config = dict(
    head_dim=96,
    init_std_down=0.0,
    dataset='wikipedia_en',
)
Each number is 50 + 15 x the weight over its row's rms, rounded and kept within 0 to 99. Layers, rows and columns count from 0. The size before them is the row's rms in percent of the matrix's.

# layer 4 attention output (transposed), 384x384, rms 0.0461, rows 279-287, columns 192-383
081:49 42 41 66 60 45 55 41 45 73 54 41 49 46 44 44 56 48 77 47 54 68 42 68 35 28 44 69 27 42 49 63 62 63 59 60 73 44 62 87 67 58 81 64 45 66 60 60 65 44 72 70 50 49 50 46 65 53 19 41 52 15 71 16 19 41 78 41 42 27 37 34 58 55 36 81 39 57 32 55 68 36 33 57 34 31 55 26 37 18 70 39 81 26 69 39 48 74 53 53 79 29 44 62 60 87 36 71 48 51 31 40 40 34 51 55 55 46 32 47 39 59 39 35 62 31 88 75 40 50 65 49 42 67 25 40 61 64 30 81 54 48 61 74 46 17 27 35 70 33 66 45 33 17 36 31 31 49 81 28 64 45 59 66 74 60 56 60 53 48 41 47 45 52 32 60 38 22 36 53 78 53 67 36 53 38 60 35 59 70 48 28
083:29 63 69 60 55 50 40 65 45 46 23 51 60 49 39 64 59 64 70 69 68 28 57 23 79 59 55 25 55 38 44 41 32 53 63 65 64 47 79 41 52 59 75 54 21 69 29 85 63 42 43 59 53 62 68 45 15 55 43 78 62 46 52 59 12 59 52 56 71 76 42 79 43 44 37 42 49 51 48 54 54 24 63 41 50 24 52 63 40 43 44 75 54 32 54 72 38 12 50 30 24 55 33 16 83 67 61 53 60 53 52 67 33 88 67 59 66 43 42 54 75 54 33 61 67 42 35 61 48 54 64 37 25 47 60 34 70 51 45 42 45 42 50 41 54 35 38 70 62 49 52 49 38 75 58 27 62 59 51 43 49 51 59 25 54 44 39 48 44 52 82 51 45 39 51 29 64 65 74 20 64 43 62 49 58 49 79 64 27 58 57 49
088:50 67 52 65 73 51 40 22 45 66 48 49 80 76 46 46 52 50 47 36 53 47 39 55 47 42 21 47 53 40 63 67 33 36 45 73 42 74 45 37 55 53 72 52 57 43 70 48 51 53 57 22 58 46 54 42 41 28 69 73 84 45 55 51 65 33 44 45 47 56 25 47 47 27 67 07 34 74 35 37 33 34 63 11 35 51 28 70 67 44 42 53 44 78 62 49 53 38 14 54 43 50 52 44 24 34 44 49 58 15 69 59 47 92 54 62 68 51 48 76 45 28 42 41 51 72 35 49 41 83 64 51 24 35 27 61 15 55 42 30 58 25 55 68 40 42 65 61 71 50 69 61 46 54 67 52 52 48 74 43 44 26 42 18 73 51 53 45 20 66 39 35 28 58 39 78 41 12 39 54 39 88 43 39 64 57 59 64 59 30 50 63
090:74 51 28 56 50 71 63 44 26 40 35 39 43 71 62 73 54 34 58 82 58 54 41 28 69 63 53 72 22 55 82 50 56 48 56 35 57 43 38 57 62 24 75 78 56 52 71 39 45 51 45 56 34 41 61 37 37 38 45 42 43 72 26 67 54 38 34 56 40 49 49 33 62 40 53 66 57 35 40 57 48 55 44 69 61 63 30 57 39 54 49 76 30 76 69 27 55 60 75 37 72 60 54 41 30 30 52 51 31 46 37 48 32 38 52 84 71 42 55 46 54 36 74 57 48 72 52 43 55 63 35 73 49 48 18 44 58 67 66 70 14 49 62 30 62 57 51 34 52 53 26 61 33 36 05 53 78 97 45 32 33 48 55 72 58 68 60 48 32 48 67 28 22 41 60 51 64 67 69 52 28 45 51 65 62 31 63 51 34 42 41 69
086:45 38 35 49 50 49 41 64 50 40 27 50 52 65 36 67 46 52 38 65 63 27 67 43 74 46 64 63 65 42 47 54 16 67 56 33 26 76 46 34 32 78 47 49 35 61 67 39 43 43 52 40 70 34 29 49 46 62 45 40 73 63 55 61 32 57 66 41 54 43 53 50 68 45 55 68 55 53 47 36 54 43 41 64 34 30 32 76 51 52 69 58 57 43 31 33 33 50 54 32 56 49 64 28 51 63 21 43 38 69 50 13 58 83 50 35 33 65 78 29 45 61 55 43 37 58 74 44 48 42 55 53 63 39 34 46 54 37 63 43 41 52 66 55 52 40 47 65 39 57 00 48 40 34 61 43 67 37 59 70 47 60 72 66 46 50 38 13 19 62 39 53 61 63 44 33 43 51 26 42 47 54 60 52 42 49 49 49 50 32 57 40
088:45 62 63 83 67 38 46 38 81 65 31 40 42 49 42 32 71 37 28 42 38 47 48 69 74 51 34 31 60 65 48 80 73 59 66 51 60 35 63 57 39 62 54 34 62 46 67 58 54 33 50 59 61 45 40 53 49 63 33 45 67 53 89 57 49 67 58 36 67 48 44 48 55 18 56 44 74 49 24 31 55 51 57 31 29 59 35 61 69 67 52 46 47 67 41 55 25 38 47 44 52 36 30 69 42 45 35 50 56 21 49 82 58 25 67 45 39 70 35 37 43 65 54 48 51 26 38 87 53 59 09 36 39 50 38 57 97 69 45 50 44 74 60 58 63 68 51 57 54 28 31 43 66 61 44 50 46 54 45 59 44 44 77 40 24 45 40 33 60 60 53 64 30 61 37 33 24 54 48 38 54 65 34 43 61 58 41 48 48 50 29 58
082:99 34 43 57 61 44 26 20 26 70 62 41 53 48 29 36 36 31 59 35 56 61 45 68 74 41 54 37 55 46 32 44 80 48 55 81 58 65 59 68 36 21 38 52 65 32 22 67 55 62 45 41 35 49 41 52 53 54 40 44 26 70 48 28 49 67 44 47 50 36 56 30 60 58 55 38 50 59 38 56 40 43 39 74 49 67 39 57 51 59 42 51 64 53 58 50 51 39 36 37 18 50 42 48 65 34 38 61 71 27 90 64 64 74 43 61 49 67 69 59 46 79 67 44 71 46 63 66 66 51 60 50 33 47 52 59 30 24 59 60 66 73 36 49 45 67 50 52 42 26 58 41 47 53 60 41 38 63 58 43 51 55 20 58 59 59 45 41 43 53 63 47 21 75 61 53 37 53 31 39 23 55 51 55 52 51 47 60 44 34 81 52
081:40 16 50 30 41 69 58 42 32 51 39 34 59 33 27 33 66 54 57 50 30 47 40 72 59 38 59 45 54 78 31 74 52 62 21 71 33 54 29 64 49 49 25 36 47 61 47 70 68 56 41 37 68 66 36 60 62 51 63 45 60 55 71 24 40 55 33 60 42 42 50 53 75 36 41 54 36 35 51 45 23 50 58 60 31 35 64 47 56 56 42 58 74 52 73 51 67 65 37 56 29 18 66 56 61 65 80 49 57 61 46 73 35 55 50 46 52 41 46 52 68 58 39 64 51 35 50 60 38 43 24 33 56 53 44 56 41 63 75 19 33 27 41 34 58 31 33 48 26 29 48 33 36 78 74 70 66 62 71 37 38 42 47 53 57 45 54 71 31 48 34 31 66 64 38 77 30 58 54 56 52 75 58 54 41 51 65 40 43 79 47 27
089:70 47 56 56 40 51 68 49 56 60 59 30 48 56 58 55 51 26 57 71 32 48 47 36 65 40 61 32 80 70 59 38 42 50 52 25 56 55 57 46 34 42 57 44 51 56 66 39 58 67 54 38 45 63 44 60 60 55 37 50 52 46 48 44 28 19 31 71 27 64 51 72 45 48 44 60 58 35 66 49 34 44 50 49 47 61 57 43 42 53 64 23 05 29 51 56 59 60 70 35 46 56 49 16 53 51 51 27 24 48 40 57 63 15 66 59 57 45 44 33 81 42 39 38 54 53 37 58 53 39 21 66 25 60 30 81 72 85 50 64 69 36 54 62 59 26 52 23 52 64 52 60 41 78 30 74 59 52 48 37 50 68 43 42 78 71 44 18 54 40 34 89 34 46 35 65 32 39 56 71 48 72 31 46 59 53 71 01 61 38 45 51
# layer 4 attention value, 384x384, rms 0.0546, rows 280-287, columns 192-383
111:49 56 56 61 84 66 68 57 50 47 85 51 36 48 54 54 54 47 39 39 34 62 60 55 55 37 39 42 36 80 26 54 20 79 53 40 42 39 57 41 56 65 37 40 59 66 69 60 48 49 72 44 24 57 67 54 61 53 64 47 45 30 66 29 36 42 30 75 43 50 19 52 35 53 61 35 56 49 27 48 50 26 32 34 43 31 16 52 44 58 45 70 47 46 54 90 43 58 60 75 33 70 59 33 63 41 30 23 53 38 32 41 59 38 24 14 58 44 35 59 39 55 48 57 37 61 67 46 44 31 25 44 66 41 56 44 63 44 17 46 52 34 49 43 58 48 63 17 53 61 62 38 51 58 51 18 15 48 42 27 66 83 54 37 53 60 43 58 37 30 45 72 22 62 30 74 70 45 12 44 67 77 59 42 58 70 47 52 21 57 37 53
104:75 62 43 39 52 64 70 37 55 37 79 38 86 94 31 64 32 69 44 32 50 52 52 73 70 39 52 60 77 34 56 54 52 48 65 47 59 62 42 36 50 52 68 42 55 42 40 68 61 50 38 46 31 41 34 63 44 36 70 41 68 46 55 22 51 48 30 47 49 44 35 57 76 87 63 51 86 62 48 19 43 30 49 31 25 68 36 50 51 36 79 45 23 28 47 86 55 38 62 63 47 33 59 56 61 51 22 69 33 58 58 43 53 36 41 24 35 70 65 73 55 47 38 47 40 58 28 63 54 44 49 61 34 70 73 63 56 26 72 36 52 29 45 76 36 54 61 81 28 56 76 30 44 38 51 49 31 54 31 35 68 51 50 66 38 63 52 20 36 53 36 26 63 63 41 54 20 43 71 66 28 55 35 46 40 61 59 08 22 56 64 50
103:62 36 62 93 51 44 26 37 40 48 66 67 67 58 46 40 69 40 49 67 57 48 64 58 49 61 65 60 21 43 50 59 43 05 52 41 72 54 54 44 39 52 39 57 59 41 37 74 52 49 41 60 69 37 68 59 61 64 21 45 70 31 63 51 73 58 48 25 57 54 33 57 68 50 66 70 65 58 31 52 49 57 57 68 55 70 53 57 55 47 58 19 52 27 54 54 97 55 88 50 46 63 44 45 33 66 32 44 52 56 41 51 25 54 62 36 63 63 35 56 48 36 50 49 70 76 56 55 12 50 25 40 33 77 64 76 62 66 73 31 03 73 29 48 50 44 45 73 68 56 53 39 40 66 55 57 55 36 31 62 44 44 49 39 50 51 43 68 57 35 72 33 56 61 69 25 32 45 53 42 29 57 44 53 57 22 71 46 40 54 37 74
103:65 34 35 47 41 40 31 45 24 16 31 58 36 77 74 53 47 55 33 55 54 42 51 43 65 38 44 65 40 44 78 41 40 64 43 24 53 61 43 60 41 80 55 51 71 65 57 50 55 36 68 67 44 55 86 48 63 75 53 33 52 46 57 35 39 44 25 46 75 72 46 61 66 51 40 48 69 59 38 31 59 38 53 19 77 73 62 83 27 23 48 53 57 48 59 48 69 58 74 41 41 41 48 67 67 53 29 73 58 48 40 58 47 25 60 26 49 34 57 68 60 60 56 56 44 43 54 30 40 40 38 57 48 58 56 36 13 35 47 28 66 55 46 80 41 39 24 30 44 51 52 21 81 46 40 06 36 64 62 59 61 57 52 62 55 33 45 51 54 47 52 70 51 46 50 40 51 03 66 52 58 34 31 63 41 45 40 41 41 37 46 26
113:61 76 63 75 29 73 50 59 46 73 35 37 53 66 49 39 45 54 56 78 53 56 54 56 55 70 44 52 43 38 36 43 34 37 50 29 55 47 48 60 36 43 43 57 44 55 22 53 34 68 59 50 40 39 32 49 43 67 64 51 62 49 37 61 60 49 41 80 55 53 56 64 55 43 64 48 19 49 44 34 53 69 48 30 51 44 63 62 37 50 72 78 60 39 40 78 56 42 81 46 43 37 59 55 60 54 49 59 54 29 19 65 56 57 21 60 33 56 58 55 75 66 41 51 44 18 72 66 52 32 45 56 37 45 44 25 38 45 50 68 52 58 45 54 35 55 61 37 53 44 46 92 24 52 62 50 32 52 45 23 57 37 46 29 41 68 38 84 60 76 58 67 92 56 43 44 76 60 57 60 63 65 49 59 36 50 37 53 60 54 26 50
105:52 37 51 58 28 44 59 32 19 62 33 54 55 65 38 31 32 31 45 51 45 40 46 69 38 59 70 68 49 47 91 25 62 36 61 60 36 17 54 46 50 68 49 43 44 58 55 48 66 77 43 49 48 56 51 26 66 47 43 44 73 69 37 47 78 27 47 29 54 53 99 36 51 34 62 20 64 69 56 23 66 68 43 36 56 54 46 07 54 43 55 33 94 48 22 78 48 37 71 36 48 32 39 46 69 47 41 42 43 54 59 55 83 44 46 91 57 47 35 63 31 37 59 39 39 67 44 35 59 66 62 45 54 55 59 60 53 59 36 43 52 57 22 57 49 59 48 39 41 24 53 52 43 59 13 25 36 47 60 85 60 55 52 58 42 42 31 47 42 44 45 63 74 65 43 55 79 51 60 33 51 63 39 53 54 19 44 34 28 63 50 62
108:53 22 31 90 39 53 48 36 54 59 56 14 36 48 38 62 99 58 57 62 49 42 35 40 59 25 55 46 53 50 76 56 52 25 78 57 45 62 44 68 58 29 49 33 45 61 45 44 70 70 52 39 24 57 47 65 73 65 39 42 42 37 72 60 71 35 31 35 72 51 55 84 51 51 41 47 60 63 68 37 45 36 52 43 29 40 67 67 37 63 43 44 48 47 52 68 73 36 47 29 54 25 53 36 72 39 35 69 31 68 45 59 45 62 34 75 65 56 52 53 28 48 32 46 50 48 56 55 37 55 36 35 54 49 45 32 39 50 58 83 22 62 53 62 34 39 71 37 61 38 69 47 47 49 28 39 37 62 63 54 43 78 35 39 38 66 34 75 34 22 40 47 55 56 30 78 51 48 37 66 67 41 58 53 40 49 57 58 39 49 36 66
106:59 61 62 37 48 63 20 69 46 95 70 54 32 34 48 39 29 61 56 65 48 72 46 66 57 36 41 28 22 50 54 41 24 55 41 63 47 02 44 66 56 44 53 60 49 36 50 75 35 49 16 33 62 74 20 51 46 84 56 51 54 63 49 46 40 33 39 56 37 57 32 61 44 44 62 72 46 69 61 52 48 67 64 67 70 49 36 45 38 72 58 30 41 79 61 28 61 50 53 87 32 73 44 41 46 42 80 34 39 44 51 58 47 86 40 49 71 42 61 58 68 39 39 51 37 40 30 59 63 41 35 63 54 56 45 34 44 48 42 62 67 27 64 58 25 47 41 43 76 97 45 44 34 42 44 34 39 27 17 66 38 31 63 54 22 39 40 76 49 44 30 65 48 49 46 50 43 40 52 60 27 45 46 31 38 42 43 52 44 41 34 37